python train.py --hidden_size=96 --intermediate_size=384 --hidden_act="tanh_gelu" --norm_eps=1e-05 --positions="rope" --init="uniform" --final_lr_fraction=0.1
Each number is 128 + 32 x the weight over the matrix's rms, rounded and kept within 0 to 255. Layers, rows and columns count from 0.

# layer 3 MLP down (transposed), 384x96, rms 0.117, rows 138-237, columns 0-31
[[ 98  99 132 121 170 185 110  93 156  97 148 166 166 150 125  96 153 136 113 114 117 117 101  83  90 112 112 148  82 106 111 142]
 [192 138 105 136 155  64 126 167 127 104 151 135 147 152 173 118 118 165 132 126 113 114  99 150  87 152 173 104   9 131 152 118]
 [137 110 176 135 167 145 147 145  90 143 181 166 124 100 118 176 119 191  76 119 128  67 147  81 207 109 141 168 115  42 125 113]
 [109 176 123 163  76 206 142 138 123  73 155 133 156 107 126 187 138 123 156 156 156  96 121  90 144 166 136 112 125 130 156 113]
 [149 158  90  83 152 157 120 113 150 122 113 198 124 137 160 136  93  82 135 124 194  97  75 106 112 116 114 119 144 146  49 110]
 [127 127  95 156 114 145  76  99 144 122 161  95 165 121 115 127 122 101 136  90 138  79 121 128 146 134 137 181 197 183 173 136]
 [108  42 145 127 151 136 116  57  82 141  95 147 156 113 125  89 166 139 163 117 191 129 158 102 127 153 108 190 108 129 101 130]
 [109  90 161 162 149  64  64 110 149 115  65 134 127 109 124 142 161  88 141 115 136 165 161  84 134 127 109 133 132 190  87 129]
 [168 129 134 126  82 153 120 155 171 157 146 108 111  90 145 160 124  99 122 151 120 172 167 130 153 139 100 107  96 136 131 170]
 [153 162 166 119 139 132 179 143 109 166 215 148  88 150  74  84  73 148 103 141 101 166 104 135 121 107  87 127  77  69 108 127]
 [104  82 118  80 125 178 168 160 145 159 146  77  69 114 116 155 107 196 130 127 168  80 151 142  74 129 108  99 118 122 153  84]
 [156 112  87  98  96  97 141 127 139  76 127 193 142  92 118 122 110 122  73 124 152 133 160 141 132 132 103 113  93 101 115 106]
 [156 129 125 130 144 159 144 121 108  90 150 105 125 126 187 143  86 161  98 157 135 153 121 154  85  97 158 174 108  90 187 135]
 [111 120 134 148 121 124 126 106 163 117 115 171 145 152 143 159 172 122 149 104 175  71 128  97 176 178  95 115 138  91 135 142]
 [109 172 189 177 134 122 132 155 208  95 109 132 120 148 139 123 117 165  93 169  97 159 140 178 175 167 152 123 174  85 156 126]
 [150  84 126 110 104 180 159 115  97 125  83 157 145 144 107  94 122 167 155 102 119 151 117 121 143 135 107 125 128 128 116 170]
 [ 84  77 168  76 123  80 123  73 138 124 156 129 149 138 166 195 124  83 197 186  94 139 201  97 129 117  65 117 156 161  92 151]
 [123 106  67 132  81 141 120 156 163 180  90 192 161 142 136  69 125 162 114  96  94 110 142 103 128 144 166 178 115 118 121 156]
 [113 101 110  86  48 109 111  94 113  98 142 119 184  87 135 126 108 134 144 115 128 132 196 131 122 117  92 141  86  95 131  90]
 [106  89 104 121 154 139 113 122 114  89 155 153  28 157 123 171 123 174 144 198 170 168  79  83  93  95 124  58 189 139 104 182]
 [ 98 142 115 129  63 133 108 132  84 125  87 102 138  97 142  71 119 130 117  97  65  65 114 133 166 145 126 168 163 109 110 122]
 [144 139 109 208 181 150 141 135 103 122 123  80 190 169 126 102 126 143 211 135  97  97  74 140 111 142  82 128 135 119 122 108]
 [ 69 141 129 117 148 103  99  85 116 120 226 143 153 154 136 134  56 149 102 111 158 147 117  81 101 138  96 163 126 116 142 152]
 [195 165 134 100 179  89  73 157  98 125 155  92 131 133 125 108 114  47 132 139 139  72 142 164 102 160 168 143 159 130  38 136]
 [136 146 160 147 124 130 115 138 149 177 115 137 140  71  93 134  72 140 103 151 157 113 144  94 173 145 145 105 112  99 127 108]
 [120 123 161 162 112 135  22 105  97 153  99 179  88 102 124 140 120 140 159 149 151 122 104 108 169 116 137 123 163 176 131 160]
 [145  86  97 132 135 117 148 128 153 171 119 109 109  95 114 146  94  85 209 106 129 142 113 177 200 112 198 122 134 173 174 115]
 [153 106 176 150 153 105 155 150 146 153 143  99  98  97 106  55 130  99 122 172 205  83 137  63  87 150 129 119  88 154 139 100]
 [119 173 130 127 104 153 188 130 179 150 119 143 132 146 119 141 141  98  97  75 102 112 169 115 117 137 101 111 133 135 144  68]
 [152 130 174 100 158 166  90 124 155 105 118 168 157 130 160 213 131 143 140 115 156 163 176 178  80 112  83 166 107 104 162 103]
 [145 160  97 125 136 106 127 161 121 185 126  95 114 145  79 136 116 152 176 141 122 134 144 124 126 116 130 140 115 125  93  91]
 [106 135 122 144 122 137 124 120 112 130 140 103 140  91  99 116 119  99 194 133 162 125 128 122 177 141 124 152  93 177 168 134]
 [ 58 147  95 125 139 172 130  74 129 168 167 212 236 176 178 239 108 155 115 107  55 176 142  23 198 122 170 112 110 135 151  73]
 [ 94 149 148 170  91  95 171 154 131  88 134 120 111  61 144 111 149 153 192 117 167  64 127  57 162 115  96 169 164  97  78  73]
 [204 114 196  91 124 154 127  89 127 152 109 114 111 179 106 106 115  82 163 172  49 115 106  64  73 186 107 169 152  65 155  96]
 [144 109  65 120 183  86 134  71 103 111 191  81  91  52  73 216 149 157 137 145 134 154 160 129 191  76 115 167 168  97  99 117]
 [116 131 100  84 164 112 129 164 109 125 187 124 145 121  70 133  78 110 130 134 138 129  83 154 106 182 195 180 194 202 144 163]
 [102 173 164  62 195 143 142 155 181 163 142 108 152 133 125  87 122  96 207 114 104 101 112 114 158 128  89 140 129 202  82 158]
 [134 161 137 128 135 149 115 146  64 137  88 121  98 110  92 121  99 159  81 117 179 106 161 152 140  89 206  82 169 114 154  58]
 [119 115 159 136 118  98 161 114 151 141 196 175 150 147 151 167  69 132 124 137 175 143 102 108 124 172  72 105 168 141 133 120]
 [102 117 147  80 137 112 171  62 125 108 183 130 110 120 130  88 108 188 122  70 152 144 165  92 133 174 106 181 140 121  92 103]
 [102 169  83  94 113  76 153 151 156 135 157 130 144 174 141 159 104 101  80  98 111 187 145  89  92 172  69 175 183 161  62 152]
 [170 132 170  83 122 159 108 106 164  96 178 121  72 110 132 147 117 151 139 150 133 127 132 143 169 110 107 196 137 165 183  95]
 [137 161 104 230 150 153 146 102 158 178 110 125 178 148 100 169 125  72 177 102  91 173 120 117 111 102 103  91 147 178 136 197]
 [ 83 170 144 117 171 113 153 195 110 128  95 111 128 177 132 134 131 163 125 126 185  95 113  88 121 103 162 130 121  98 105 180]
 [141  86 157  91  86 101 107 157 103 104 149 143 162 163 163 161 186 173 154 168 112 117 169 110 127 135 133  95 129 147 165  79]
 [ 77 114 100 149 126 147 128  88 144 141 176 179 136 182 142 134 154 127 126  97 107  96 166  95 109 150  71 166 135 148  97 131]
 [113 155  76 156 108 154 141 222 131  94 162 151 135 123 102 176 109 136 138 144 146 158  75  92 132 105 164 109  81  99 140 100]
 [ 63 146 127 125  40 152 155 168 185 106  97  56  98 121 123  77 156 123 142 150 138 151 159  99 126 131 133 123 135 161 138 204]
 [117 236  75 134 156 120 101 168 134 147 152 164 169 142 122  93 124 145  69 154 148 168 177  60 154 129  86 179 166 200 138 223]
 [213  52 126 115 104 119 147 123 113 211 185 134 216 107 108 139 153  96 147  92 150 138 115 132 167 180 114 125 117  57 189 121]
 [172 170  87 118 112 112 151 150 110 119 133  54 127 128  99 111 184 158 102 147  82  53  89  74 118 159 120 147 106  90 128 141]
 [130 124 115 125 117  73 154 103 194 123 109 140 117  93 125 128 121 131 168 128 132 122 108 153 128 172 104 158 155 146 118 152]
 [145 149 143 138 113  75 179 145 155 107 162 141 175 123 153 110 174 150  93  57 126 122 174  87 144 120 133 127 103 111 178 143]
 [109  83 144 137 139 144  93 125 140 127 127 138 144 126 109 150  81 147  86 140  92  93 166 154 146 116 130 120 101  96 161 164]
 [184 131 129 158  91 126 127 119 113  91 202  68  90 145 156 124 165 135 218  86 102 169  78 161 118 160  77  79 157 130 141 135]
 [ 75 169 129 173 141 119 133 112  94 116 163 129 115  90  88  73 172  94 128 158 150  71  56 142  97  64 113  53 122 104 192  98]
 [115 139 178 110 135 124 176  91 154  88 141 134 103 177  42 105 139 130 168 107 152 150 135 145 158  90 111 128 191 137  82 142]
 [104  97 146 124 121 110 146 114 102 131 132 102 134  65  93 116 153 132 114 116 134 136 101 147 119 176  84 150 126 139  76 149]
 [ 70 131  63 141  60 129  83  54 116 138 154 142  91 163 123 167 130 162 124 110 141 150 108  85 133  80 112 166 165  61 121 111]
 [112  96 164 145  71 160 127 142 197  82  86 159 133 183 122  80 112  74 150 169  37 113  86 109 117 166 109  93 188 170 101 158]
 [159 122 121 138 103  78  99  73 119  97 130 142 222 140 109 165 141 134 136 136 130  79 157 156  62 130 127 129 134 128 144 109]
 [134  78 169 139  68 135 151 114 166 105 179 126 160 136 145  55 144 115 142 108 162 131 131 183  94 106  81 106 115 108 104  70]
 [138 154 127 161 117 202 120 114 131 150 139 113 128 132 136 117  83 153  75 133  96 150 147 192 168 103 113 102 140 140 115 115]
 [160 147 117 105 129 120 127 183 176 108 160 121 158 174  76 103 159 109 164 166  86 125 133  77 143 117 138 139 125 126  68 175]
 [ 86 143 103 185 114 128 141  73  95 130 126 109 121 180 131  93 231 108 100 130 119 164 147 156 102 153 144 176 154 135 108 107]
 [123 148 159 157 111 104 122 127 101 165 119  84 137  97 128 130 141 161 141 178 111 144 189 184  82 108 149 135 159 103 119 125]
 [ 93 139  81 153 135 117 132  25 139  90 142 109 154 155 131 122 112 147 160 144 134 123  83 185 122  33 130 124  88 144  82 117]
 [152 123 125  69 183 141 170 146 168 183 160  33 108 169 151 111 107 156  97 106 134 112 146 161 121 171 182 113 119 156 180 138]
 [ 91 151  90 132 134  77 149  87 163 147 155 110  93 114 134 142 172 111  94 162 129  75  88 146 153 129 141 109 178 136 120 187]
 [149 121  83 173 147  68 157 106 110 105  91 164 116 103 128  93 116  97 145 183 106 108 138 164 133 139 122 155 115 141 126 139]
 [114 126 116 144  53  92 142  89 138 100 130 132  70 136 194 138 153 129 124  78 153 151 123 196 126 113 107 119 188 145 119 117]
 [191 166 132 157  89 108 136 148 146 107 134 104 145 111 117 160 117 129 177 163 146 121 117 133 131 180 110  59 132  83 179 154]
 [125 140 158 124 129 106 160 155 152 116  84 125 114 115 129  80 167 141 110 128 168  93 155 123  91 144 130 126  91 137 120 152]
 [139  96 151  75 183 151  80 212 172  91  76 132  91 107 162 136  93 122 173 168 152  84  80 119 204 198 119 137 135 125  82 112]
 [217 144 126 120 113 150 153 102 111 144  99 161  58 111 135  46  98  84 120 162 151 148  60 109 110 132  79  90  64  79 123 166]
 [ 81 137 182 158 173 129  84 107 130 105 135 223 183 131 127 129 139 124 150 119 156  76 164 170 154 121  99 128  95 123  93 139]
 [159 141 130  90 125 105 171 156 181 133 137  72 120  75 143 129 103 132 173  72 148 120 163  82 117 148 147 112 127  91 104 106]
 [122 125  91 101  87  99 127 120 108 179 135 104 132 138 122 106  29 156 147 153 167 150 148 102 112  92 165 108 129 127 115 182]
 [ 95 186 129  99 163 127  93 154 111 152 155 156 124  96 205 125 105 163 138 158 103  91 107 102  98 166  99  77 142 140 137 104]
 [158 103 106 140  84 178 147 140 153 161 127 118 105 125  96 145  93 139 145  96 120 138 127 135 139 198 117 121 116  97 157 140]
 [183 126 109 173  72 163 139 100 112 165 129  96 154  59 134 125 142 154 179 116  72 158 156 112 134 129 175 132 123  97 150 120]
 [148 137 140  85 136 143 107  97 213 125 163 139  47 105 131 156 117 112  65 109 124 170 151  51 126 130 163 118 108 143 172 106]
 [154 164 146 183 130 162 136  99 125 161  89 127 173 118 115 115 133 117 150 168  99 109 161  85 127 148 140 117 200  63 157 143]
 [ 99 145 141 176 117 151 151 189 143 151 151 140  52 101 120  50 138 125 116 180 122 151 173 154 108 109 145 142 137 175 130 138]
 [164 111  86 101  66 133 133  79  86 128  92 166 126 161  60 110 142 115 117 132  49 145 134  56 105 167 119 154 150 149 159  79]
 [155 110 107  64 108 158 127 138  74 114 157  81 115  95 144 118 106 119 175 108  90 160  82 121 117 128 148 141 139 103 198 117]
 [151 134 145 142 155 124 139 105 114 100 141 103 100 124 111 147 157 143 100 130 136 147 184 123 110  73 119 122 134  78  87 117]
 [154 181 149 188 105 109 126 102 118 238  80 140 116 104  75 112 161 140 181 118 146 115 188  94  93 135 103 190 180 190  94 114]
 [121 184 163 183 159 147  92 127 120 129 180 137 142  75 138 131 181 113 116 162 209  84 132 167 148 216 112 195 147 176 101 137]
 [134  96 143 131  85 170  82 189 146 138 139  78 177 148 136  95 142  94 179  97 128 180 200 124 182  93 119 105 153 100 172 157]
 [ 97  91 134 146 168 127 153  94 144 104  85 128 133  96  91 156 164 158 124 156 118 103 123 124 138 129 103 106 118 177 194 166]
 [142 132 153 116 141 126 127 109 130 121 145 163 147 129 165 204 116 131 117 111 166 113  93 129 157 166 125  99 160  92 139 167]
 [131 119  85 101 104 113 160  68 174 133  59 112 138  70 128 144 151 186 111 109 162  99 133  87 145  67 154 151  97  65 113 143]
 [159 148 104  99 146 119 116 121  92 132 115 138  42  92 112 163 202 100 125 171 156 198 113 130  88 146 116 139 116 170 121 191]
 [106 133 107 130 177 166 117  68 113 125 153 138 147 193 107 122 176 143 132  99  87 114 155 121 140 129 190 121 107 155 205  87]
 [111 132 120 100 116 123 122 118 117  65 173 201 101  93 104  99 132  98  78 133  96 149 140 154 124 100 122  82  79 114 151 103]
 [148 117 132 101  98 152 122 113 111 135 160 148 137 148 106 152 133 125  65 115 160 117 107 127 136 113 141  78 165 128  89 176]
 [ 58  96 120 143  76 105 110 132 140  52 123 147 131 141 131 142  60 178  81 140 109 148 134 104 146 127 184  82 170 163 118 164]
 [110 120  85 181 105 112 149 134 116 115 144 114 137 150 130 138 109 139  88 144 125 150 136 186 108 102 123 160 108 138 103  88]]
# layer 3 MLP up, 384x96, rms 0.143, rows 139-238, columns 0-31
[[124 150 133  97  98 148 128 135 152 134  72 134  90 112 104 138 131 115 108 161 131 219 135 100 132 101 108 114 137 101  85 159]
 [144 141 140 205 147 149 148 117  85 164 163 161 137 140 173 137 130 183  85 132  69  47 135 120 137 134 146 135 123  92 141  70]
 [146 161 138 126 159  98 117 140 128 148 122 137 118 130 128 101 148  97 119 142 139 126  77 139 106  99  68 139  92 135 154  86]
 [ 99 140  96 126  98 120 102 122 143 111  96 119  82 146 163 119 123 128 114 132 147 126 129 121  72 182  92 156 125 181 133 102]
 [146 134 124 115 118  53 128 168 111 134  51 183  77 123 149 115 173 132  98 182 157 187 147 143  84 122 120  83  55  94  88 114]
 [121 165 113 116  92 117 161 157 175 121 144 128 116 161 105 195 126 186  88 134  58 116 135 213 143  97 143  86 151 134 118 129]
 [123 115  74 136  90 188 190 106 106 167 173 111 130 142 139 124 140 110 106 154  79 146 114 145 133 126 110  94 131  99 176 166]
 [119 126 142 114  94  89  75 102  93 122 169 119 171 154 120 117  96 150 178 128 122 110 118 128 120 105 120 145 113 113 202  92]
 [ 94 103 112 127 121 121 149 157 124 173 102  94 171  86 106 122 107 136 129  76  81 109  98 103 160 173 113 138 117 158 139 164]
 [135 134  95 227  92 121 106  88 134 100 143 150 179 129 139 110 162  95  92 138 137 165  83 138 149 112 136 143 151 111  95 132]
 [113 102 145 143 108 119 149 108 171 141 129 114 102 157 125 117 118 164 154  97 116 148 125 162 178  99 120 149 115 169 102 114]
 [ 99 113 129 117  80  84  83 141 163 113 136 120 120 114 141 179 122 134 140 139 119 142 122 167 140  55 144 141 118 161 137  95]
 [132 127 122 149 140 109 142 132 121 146 157  92  96 127 125 109 163 146 196 127  89 122 108 128 175 133 157 102 131 134 159 113]
 [134 116 108 120 127 195  50 160 107  94 146  75 123 123 129 163 179  76 130 149 176 101 165  67 101  99 163 112  99 128  87 145]
 [ 88 133 160 112 131  84 142 169  99 187 192 145 149  96 106 128  84  80 100 123 129  97 128  96 187  52 141  95 105 103 161 161]
 [119 106 103 122  77  39 148 151 108 105 147 122 133 176 179 131  86 131 120 170 125 149 151 142  88 138 114 166 138 205 124 194]
 [136 150  93 124 129 127 112 141 120 119 222  92 155 103  82 169 149 100  83 186 152 158 113 159 114 106 109  62 157 119 123  92]
 [141 124 140 175 191 168 181 139 171 135 139 145  52  94 136  75 148  88 141 174  89 128  53 129 114 100 152 132 156 134  99 188]
 [139 150 144 140 112 105 107 122 162 129 165 137 149  95 124 129  86 112 141 162 188 137 121  99  85 108 126 125 120  26 121 197]
 [169 166 153 210 130 120 178 124 100  82 161 121 107 164 140 184 133  83  77 143 162 159 130 154 100  96 130  76  89 112  92 104]
 [172 114 108 163  70 137 138  96 143  99 140 171  76  98 125 204 114  84  41 115 161 165 143  87 201  71 158 143 170 126 153 158]
 [125 134 102 171 145 139 143 113 143 153 142 131 146 108 105 138 116 159  76 116 143  79 104  88 179  95 110 123 155 101 142 109]
 [151 148 120 128 114 118 117 101 134 147 141 125 126 123 136 146 128 125 117 114 123 130 133 127 136 102 135  83 109 147 173 157]
 [132 139 103 153 150  81 115 125 144 155 177 119 149 112 155 121 126 146 101 144 144 138 137  53 128 151 142  97 123 101 169 110]
 [153 165  97  99 134  88 222 157 156 104 159  89 164 148 131 123 143 120 116 114 128 172 129 117 109  84 114 125 100  94 137 133]
 [ 92 170 197 129 102  96 150 147 133  69 137 104 135 145 122  80 151 191  60 134  96 123  84  88  61  93  61 131 100  78  86 174]
 [120 155 176 123  61 140  77 140 173 146 181 125 138  68 109  75 132 126  73  65 150  82 138 117 122 132  88  89  81 148 161 122]
 [145 129  76 149 146 175 142  95 158 152  78 131 159 120 102 100 127  86 142 126 140 102 127 112 136 146 136 109 161 123 114 141]
 [118  89  96 133 129 143 119 156 128 124 124 126 119 149  66 100 115 152 142 116 135 143 152 104 191 132 119 163 111 163 124  99]
 [153 137 151 108 102  97 122 109  86 120 116 101 135 120 142 118 133 100 117 120 137 116 110 127  85 179 132 104 145 137 150 166]
 [178 132 108 165 181 143 162 117 102 134 111 183 105 112 119 143 140  99 115 117  89 113 126 177  72 168 113  70 102  74 132 179]
 [146 127 107 162 121 165 160 120  82 177 129  87 143 142 137 128 141 102 189 163  55 151 171 150 129  91 109 148  95 173 111 128]
 [137 137  89 117 139 112 113 123 146 119 117 132  96  99 128 128 108 152  99 122 113 147 146 141 149 135 117 155 119 111 140 155]
 [130 133  65 162 143 113 137 155 160 139 142 129 142 132 108 139  92 142  72 123 136 173 155 165 168 125 123 121 121 142 131 161]
 [175 160 122 104 134 117 135 136 116 168 121 140 134  90  93 145 118 100 152 109  86 175  54 109 122  99 124 127 115 135  66 117]
 [ 91 151 110 126 124 156 142 175 193 104 109 151  99  75 158  93  99 171 142 135 139 132 100 117  70 134 145 162 111  91  70 177]
 [144 102 145 212  87 114 132  90 123 118 127 109 117 125 125 175 142 201  62 179  94 134 149 145  99 110 128 120 118 124 148 103]
 [139 181 148 131 152 175 118 131 116 147 158 113  97 163 107 105 108  72 118 137 155  69 164 127 130 162 131 153 116 154 120 148]
 [166 150  89 118 135 150 106 125 132 123 101  83 112 149 158  88 157 121 169 164  73 115 135 176  82 122 145 125  93  76 100 119]
 [130 147 103 172 113 156 110 190 137 117 104 157 112 121 136 188 128  35 131 223  98 128  90 167  90  79 131 104 111 105 170 166]
 [140 108 159 164 135 179 112 119 106 123 107 121 113 127 103 158 144 109 170 137 115  91 129 163  98 114 158 104  80 118 160 130]
 [156 127 106  92 112 109 124 122 110  98  90  97 131 135  95 123 140 161 162 102  75 137  97 147 166 149 163  91 155  79 141 152]
 [ 96 166 141 144 137 145 141 159 153 128 171 151 148 105  74 133 133 108  94 127 123 129  78  80 110 168 101 159  93 189 129 180]
 [129  73 140 121  51 143 104  94 180 113 163 117 182  67 136 162 114 137 108 110  44 141 136 131 149 133 123 104 138 144 172 102]
 [133 183  94 123 151 120 140 156 162 144 148 126 118 148 174 128 167 158 117  99 160 100 110 114 118 112  84 176  89 110 115 128]
 [168 113 117 118 164  92  88 170 138 112 139 101 161 124  97 123 138 135 134 131 105 150  84 165 118 107  89  66  82 128 117 126]
 [174 133  65 168 137 146 107 133 154 151 151 133  99 128 157  92 132 129 137 116  98 112 135 157 156 154 165 162 119 150 158 132]
 [116 161 156 103 133 166 118 187 150 123  79  81  52 127 147 130 130 129 115 123 153 134 136 121  96 166 151 101 127 150 143 116]
 [112 182 138 156  84  90  94 126 148 158 146 106  80 129 121 137  96 117  20 149 133 151 131  38 176 156  65 156 120 100 156 158]
 [110 166 138 166 155 127 160 162 163 178 170 123 129 116 174 137 162  75 129 131 128 134 155 173 157 134 113  70 128 109 122 130]
 [125 144  98 140 181 122  53 102 144  73 102 120 148 161 141 141 103 136 125 102 110 154 132 187 101 143 175 116 208 119  98 132]
 [162 144 156 158 132 156 120 100  97 129 121 149 116 148 111 113 149 136 104 109 121 156 150  99 128  64 133 106  94 121 103 122]
 [111 135 116 188 124 147 101 157 116 144 100 105 122 120  98 121 104 136 201 176  92  68  72 190 124  90 118 111 126 122  88  93]
 [162 132 120 173  93 153 107 194 141 136 139 159  99 125 172 123 105 110 118 147 151 106  75 150 101  91  97 130 156 145 147 140]
 [153 106 112 105 164 136 116 151 144 161 125 131  98 109  72 166 125 154 102 145 110 102 135 135 131 133 140 106  91 120 181 104]
 [111 164 150 153 148 107 173 122  72 161 101 135 113 144 162 121 138 166 175 154  83  91 108 157 136 121 156 158 164 154 134 119]
 [120 140 118  95 160 138  76  68 117 169 179 143  94 174 105 124 103 106 100 126 124 140 164 125  88 138 114 124  57 105 132 121]
 [161 157  88 132 118 117 143  97 179 128 100 171 110 107 169 156 109 108 131 146  99  84 157  97 109  25 163  98  94  77 186 114]
 [ 93  88  91 161 156 125  99 145 129 124 195  53 118 151 128 141  82  81 159 135 198 147  71  90  83 126  99 170 158  64 155 218]
 [130 145 166 137 101 139  72 123 153  52 150 125 118 143 130 138 133 148 113 164 105 124 134 145  97 113 157 122 112 148  97 153]
 [196 154 120  89 104 130 148 154 163 117 170  98 143  76 188 151 117 165 120  62 188 165 119 154 144  93 130 109 183 123 108 102]
 [106 140 128  66 144  69 150 188  46 146  97 154  55 136 101 121 123 160 142 110 106 134 103  82  97 163 171 166 105 120 120 148]
 [143 136  78  76 153  71 166 152 127 112  91 161 108 148 168 131 172  99 178 107 168 132 106  83 120 158 178 128  75 121 170 132]
 [ 84 132 166 148  98 145 159 133 118 122 153 134  75 136 186 165 143 180 128  94 136 105 109 168 118  94  75 119  80 163 150 103]
 [165  92 126  79 152 133  79 153 157 119 107 119 116 112 111 150 118 155 154 148 132 116 145  78 150 110 133  72 127  89 149 162]
 [145 109 121 138  77  67 145  89 107 146  54 152  99 161 102 139 136 162 110 162 148 109 166 176 154  74 152 116 159 111 100 131]
 [ 61 121 118 106 127 127 135 141 120 108 144  79 120 139 110 110  83 142 138 149 142 184 106 123 170 156 158 107 170 149 111 156]
 [ 80 142 103 141 121 142  79  65 104 118 151 154 119 111 141 171 139 116 108 147 120 115 130 170 141  83 114 128 131 188 161  51]
 [162 113 151 104 111 131 111  84 111  70 168 115 126 132 117 161 134 105 189  95 121 159 125 132 111 159 101  95  66  91 113 113]
 [133 157 130  44  97 169 135 156 150 155 150 101 125 162 100 108 172  99 139  64 145 159 143  99 122 137 121 127 116  80 108 139]
 [124 105 128 133 169 183 123 164 150 164 129 118 160 112  72  91  93 150 122 175  90  81 115  58 116 126 145 144  68  80 106 122]
 [ 41 103 176  63 169  88 130  90  75 134  87 112 106 149 106  12 178 150  97  48 111  92 143 120  95  57 146 235 107 174  47  92]
 [133 148 146 118 119 101 144 115 163 142 150 132 147 104 142 112 157 147 105 109 114  74 116  96 184 172 126  77 185  83  74 105]
 [134 149 119 169 103  96  70 190 115  86 111 121  97 112 105  96 106 141 110 112  77 134 113 147 187 145 148  89 145 110 126 112]
 [142 195 117 151 167 112 170  85  86 122 180 135 132 156 170 141 130  91 135 112 175  83  91 131 147 125 117  86 103 128 121 134]
 [167 125 103 120  92 111 174 112 130 131 140  67 108  71 183 131 115 134  98 135  98 173 135 127 140 127 113  86 120  89  97  83]
 [104 141 136 171 124 125  97  80  60 119 135 170 129 203  99 126 114  74  50 139 103 154  53 178 153  61 120  87 119 167 111 172]
 [136 116 145 115 174 171 138 143 171  58 154 130  81 121 115 161 190  96  94 102  37 117 114 126 115 188  92 158  69 150 139 110]
 [157 164 114 114 141 121 129 141  80 139 124 108 129 183 146 141 162 122 145 109 110 105 148 149 122 191 142  90 128 159 107 142]
 [112 196 153 123 166  83 115  93  81 103 125 106 112 140 166 138 163  94  73 135 145  94 146  82  95  62 131 139 105 123  71 142]
 [ 77 185 166 132 116  89 101 165  92 108 112 143 108 160 145 151  65 136  66 134 156 158  98 137  94 103 119 129  95 156  97 165]
 [118 178 118 137 147 162  84 136 118 115 166  73 171 143 126  50  56  62  85 127 117 132 134  86 169 158 123  72  94 127 150 122]
 [145 141  73 111  94  67 122 145 164  89 141  87  72 147 188 125 157 145 124  89 114 140 156 171 130 104  59 148  76 128 113 109]
 [126 119 160 135 128  86 144 190 218 123 146 128 102 124 154 140  83 149 125 122 160 144 107 108 119 105 154  92 178 157 132  90]
 [120 191 139 118 146 143 175 138 140 109 137  94 124 136 163 120 124 138 140 131 103 152 144 147 114 113 163 105 145  96 140 139]
 [161 109 102  81 115 102 121  93 144 137 113 193 164 132 135 156 132 146  94 144 149 149 135 166 171 144 128 130 124 173 141  81]
 [117 186 107 145 127 107 141 129 200  93 158 124  97 153 187 124 149 136 173 105 107  75  70 130 121  94 113  84 125 121  98 170]
 [195  97  91 148 115 142  93 139 154  98 145 124 143 124 130 125 163 148 133 123  82 131  96 134 119 169 152 105 150  73 172 143]
 [106 173 151 149 115 172 143 144 126 113 149 130 114 139 142 137 101 116 124 163 144 109  73 143 140 151 125 172 171 114 158 117]
 [128 151  89 163 214  81 144 123 149 116 132 165  86 104 160 123 150 142 109 146 102 109  81 117  67 128 123 124 128 134 109 127]
 [ 90 137 137 176 150 134  79 151 117 154 152  92 130 126 150 132  89 149 108 119  80 104 148 120 152 135  86 135 114 137 101 116]
 [110 118 142 104 141 122 131 146 143  98 107 151  58 163  89  98 152 152 121 134  86 149 134 146  74 106 109 184  91 143  87  68]
 [128 159 140 146 141 132 129 135  84 170 185 146  80 150 159 146 158 113 158 125 104 136 134 136 100 141 119  76 156 186 151 176]
 [ 94 126 136 105 120  90 129  98 129 112 159  91 171 115 138 114 116 147 189  96 116 110 135  98 152 160 155  86  90 114 163  92]
 [123 112 155 163  39  97 164 145 129 184 131 149  96 113 162 152 124 198 127 148 166 146 104 159 149  83 123 209 126 172  89 126]
 [173 116 130 123 109 141 147 123 123 128 105 160 123  95 153 109 119  96 123 126 164 134 114 128 116 148 144 200 165 160 130 133]
 [128 138 119 144 159 120  95  98 142 107 102 155 126 107 126 118 190 112 152 146 114 174 110 183 109  96 107 108 176 108 115 109]
 [111 150 137  92  95 181 121 113 138 128 133 115 115 118 183 138 125 148 151  84 111 140 169  98 150 139 121 119 144 127 180  99]
 [136 149 131 107 156 141 125 100 136 147 151 155 134 131 112 161 177 116 123 114 103 137 159 101 159 173 118 142 131  85 130 173]
 [ 94  99 121 179 171 121  48 171 137 161 148 105 137  94  49 156 111  94  75 166 102 146 170  80 144 177 151 110 121 112 169 122]]